Weights of a small transformer language model.
Size: width 128, vocabulary 8192.
Training: a variant of Muon for these matrices, 216M tokens, 13154 steps.
Each number is 500 + 40 x the weight over its row's rms, rounded and kept within 0 to 999. Layers, rows and columns count from 0. Numbers have three digits each. The size before them is the row's rms in percent of the matrix's.

# down: layer 2 MLP down (transposed), 1024x128, rms 0.126, rows 966-1023, columns 96-127
# up: layer 2 MLP up, 1024x128, rms 0.273, rows 967-1023, columns 96-127
down966 099:534540500516469521515559534576490458533531572536544500505437497517528481495519543489491496460486
up967 091:546462466521460446464436458572499475524509465505488528532542493526451539535471444506571477503479
down967 101:514466460533499600504538478473440521525478604480465508532495492489493460505498510535509450493511
up968 127:425515508442495456480490503511461570538462493438429470484465550492528561499503486468511475503497
down968 116:480457493483586509487488496509484500493548478466566517497508480456518476507469470538432436521535
up969 090:498539460529525509450492460565412545497447461572525536542425522521457479536489455495484621535532
down969 091:573562420484477501457488471579437464471468442509475575526456452521489523485492470522501573490483
up970 096:460502463442562465514451466501440431471505502506498499479536548504466571518467399498492495512455
down970 099:493491532571518538575486514508566540490463544462435504432445535511542450505466428515498467569462
up971 088:466459544481456512543460452506496499470454542517500475558563449440509503498531458506478556458531
down971 085:529543454484469456513520484482540470459421566447569532501454512519506485487563554493476451465540
up972 094:521503545435495448563525519513499528489622539487477532451555581485524474482539465459465486503544
down972 110:498490497513500526460457517509533499480391531534450463541552482478466494436451452533471487473497
up973 093:438502541507544482476485495489480481500503492515486544492487534459507484493515508544486477491503
down973 090:466527550535482517518452421492486483459557515472515526536538358469509460502579566530542563422449
up974 096:544490492499512571569484456472557483524486498470486522524484544504563546462438475470459492434452
down974 089:459466447475510509432468523572442523515546465548526468488465526492431466475527563467529505546552
up975 117:467564547437497510505524588506452556529500511502495468548518568515507490489490527415521574443520
down975 115:508466518525471497493575572498523433521520501518503491483459512480485520462489522541499490445530
up976 097:536520500442466507536490521516466530496488498586438461512531542486485579527488512371543479479495
down976 108:511524492503544470530571447442517489452496524536550567463498497555533527485475434563475520498480
up977 108:495500530502551496453497490463514434463557475516553429426482447445495508491532494539454538447530
down977 109:436446482523562455551501542546507520468453426465513441557473537483524474545558479514485485488463
up978 105:458529554539505505575484533523516466511463553528494438570461481470584525477482465562497497493435
down978 096:538527459535526420482540478522459412440530502481495462504454530473534541529559467502491493531480
up979 098:472454513520541498479459485590539561411536539458552486396510519458536493494479495527436546534499
down979 106:517472545535517461526539537490549507481468534595479476482516400591492518526484452447460475565495
up980 094:459562437512498477485512537546435500513448536453534516492392543535430507487537541511544481486545
down980 094:468515485475458435481464410519536456471491468432429586520478561497453432444421513466582549441504
up981 103:496482479461518572602488493568485534514469435531546503497495561477532456406475471524558518503530
down981 092:511497429505558502568547508488535499482522494517505483428501526524521460452428582537553511513462
up982 101:483524534525478515497502511528533511490543475406536471418495512542516471549511485433435528527462
down982 112:493448534448506515493535458486459518477522549505452496494527413464519512392433505509551505491529
up983 089:588552501484486473598448486541467551575467548521419462518556450492520575517515524527435507486499
down983 086:587531489520604539464464452510500481524511503526460537444589489487536490430593509577504470467503
up984 096:440583446470456579476576575490476475492550432502455530511561421522501486527491441513509508425564
down984 096:549525547494571469452454511444514455447419526477534465479437521485515463503462532466516470482526
up985 091:504519489479505525533477435467403474499497559513434481518547529526541458526414455561537525494585
down985 099:496548539522449508491522533459475565487539424513505471516478441445616507547503501436461542436445
up986 096:452406453451495420538515430513474536510549515600507467545587497440475539459506558535552475496498
down986 103:513519541509522506505521562468530515438494423497525464506411456501547418558490517469442578527530
up987 091:485482411407471498527538533498488477539487499511551477377561526548471495456490464478502477508482
down987 100:486497477541479552443471423512495538488505475489518493532471493455525537563505480501527522472558
up988 104:518487584509487529503514450528508508480475432489541507520464508486516522445499467552552490510527
down988 110:503454463494434523514553444494580495466484568523497502452532512535551476545467490495493471426490
up989 088:508523552529530543575550514465521553581505458494531463471498559490495526427412453432496526460487
down989 113:443521509539518483432422436479497438436504493502473553493503499501574483479485534502513519568479
up990 096:587485463490497472513541547500494446525452549476486448520535489543494517529535484531451462449476
down990 121:429524541485519524438468437534446557474532490450495560497489475513554543484495520511480476480546
up991 088:475566437564531456464478469563501528532455503527532510549500592523464552468490505509490551511492
down991 086:469516511540524451468482480540486458539488485484508559492476507486461451462515484471513522422556
up992 105:467509558534501427506489506557435477514502492535502476486519457597551559469432540493492469509488
down992 111:573520513391448525506580480531478508470578466485509469594499485521463492480450495502472476530464
up993 103:558536469491466584521479449461517514510492448511575489497495499530402507511601487476480555426518
down993 104:528529489503574439585487544488484518528521540495534531480535490505530576517449407504528508600496
up994 093:510571440424472392524440432525431521476524547478480449563512482505548519490433529462487505498493
down994 102:526443534580473516493522552480529482477535482550506561485416523532472514521516472531521440451495
up995 087:492513524487503514499476452490487526512511520522517500463518511554549503411464559473379445541475
down995 091:510491523526461527503536556467567507492502486455415480576503460462523522535521457444560593520493
up996 080:527451437598458517502515514521527523501454454480562477554496561599481474555533488488503542513495
down996 080:515536520499431483477486464501435446549471514462559479521468576507511486521459569538477511501471
up997 096:532470529506582425561537508541456544463562432464525451435457474479498588541468487506492480467411
down997 097:443548463513428503491458522520554490459528555481438473544521465509582474476564510538463496565509
up998 099:549493410432546505492508534510515482468544501543427502471490557454557456507480511500488527499417
down998 073:446482464454484519575466543525500481529541499500631452550435498544508556480497487495529502545533
up999 083:465511474453465483473498543471457529491542553509505511551434513524484447438529496487425484462454
down999 078:405520513491499536473512514572522505525464515456509527470483466478555593564552521491533476528473
up1000 096:521555424513498527476501463520458503517490489522505437528483498505477493436513487429481493531535
down1000 094:549526497497497445545457518396467504455539483489481518530475457498526487455512526485463466507443
up1001 084:430458539518529476444526451513499546415513465486532512502515576539503477498529441530420497514473
down1001 084:538441476508498472469536482522514502496518488500505589455506480490470465626537523528493549508470
up1002 089:523479447530484517462525485552470467518485518436446477526474481439438539510576468535567507467484
down1002 091:551517492507487499462522593508523530521395559530533573427447484541518509494474530522485475532585
up1003 081:521496468515505484408504534531465495494544474514509478450489516499473505549457569536492521526431
down1003 072:475496547521496457475595545487517593550557503511522490542437429507586503519346412540505499487484
up1004 096:519454474487547510540456491478465451455479492546517490562531496530449485406520505476541515529517
down1004 117:516573590520485486503590540487465465512529520464490467511454485502531549444480538491441490443405
up1005 089:516514505507460515393483470485567549614533477520458597568500470510560457489464427472478587513491
down1005 080:513510583480499462623486495521476435479444506545470463432506426550408555536497495442466459468507
up1006 101:500520428415494546539495469538539496513514491470520493469541564431511451460420415506506558471519
down1006 110:506505558553468555403480526593492503511570509451458459501524503501524510567455480486550477498533
up1007 096:526451505492446487515513492532387475527494573550504468490502535520480457526491452539535396550512
down1007 084:495525498535434466482486537544504464516488443515634475503536525439499579476490496566514534446488
up1008 103:478531529423429473515491497488451524513460599501463546559462543470521483523544492517480533532542
down1008 105:524510537421554534479459444518529532549547516493490499451566498499488495497512532541458510518450
up1009 082:444512519471492549509485472552428507476509482525499521489475473484554498569420463554486440557446
down1009 081:547509463438452521515567478519469517435575488504446504475521515526515476524444577517513436524480
up1010 089:502569461507505502547452494552518456519525563479525495497432474520515501493532481499501505519504
down1010 087:421515551498465504446475500493491475561509490513484489482554456528520485491451524457537431586520
up1011 102:531582536455554508490452428474484520555528504472477470535517486489554484451451490500446486467481
down1011 109:488426441484474534489518511434435529509560477495447492466520537540505486473460536493508526553532
up1012 095:516524510509485466492529537486436462430550488517546436502461462554489497441488520521594476508479
down1012 105:445457517508540507487493513498499516571418550513436468502523553526436464466471531541424486501511
up1013 106:523487452508455613479463484469550489524436475480496450503473493491442509420585500529511522539463
down1013 108:518529523449576435480483569474506495514484532498465582521499464504546422498450528528479631479563
up1014 093:459509469437497543417476588506462525426490504539500449434521553523521442432549481439436491493469
down1014 095:561520461526516475510506486497513567496513526543499524483505490519461497507535541559501489475422
up1015 108:481515484459580465530465467486460543432475489492552468481523518561575545430428469530508494469513
down1015 106:491495521512565494530485570485596510508577482461480501499542535433440515582572450535494492530431
up1016 119:501575549506526457553481527482417516509525480505533457511469518463609492582386488438484475460488
down1016 113:499467526500445480538543474448529435470467460422492504481433464536460534526558531530489532539488
up1017 073:457470425513519542545505541505514532448471471548547458438551535481477500551467509522519450488578
down1017 086:488562488516506538517518419566458411478462504498536576462469485429517527526534504582473527511477
up1018 099:494512432571578426513497470525493464531504486526476485541569483480435527410545482489463510547485
down1018 093:486432381457523535557466504543486466526441517438503509517564505545457567488539521500500491567482
up1019 096:464513514516535487528510475500513512467426534567520467511475556477536539498506564439580474487544
down1019 104:546501445493440511489566508539459521460584491475476527474530552494496429466542508512509543517509
up1020 111:482420459493478503478486504486507428448521455575533498536485552502532498511514427520526529506524
down1020 125:425492496424409506514447505551402535546529569477545478492464584418444461499451464507537492515488
up1021 101:436539526474515492463523472506529541599532516524540434482494499483501506478349522443390577493486
down1021 103:493490459546462533558529537493571510532453557531519539475482494574503492544487474477550522476565
up1022 097:546568477537449487495471517473511469542498496474446541549433554432481549551509496473442491566523
down1022 100:470430489506548518531530535527440560439501508514558438446535445528554499484497501502585534510475
up1023 097:418485552562538532523521536448477574493446536525482547487545441517418415440478513486496513579488
down1023 087:529486524571523502540543509475472444449470423490498414535483490531474503514539436556460419462507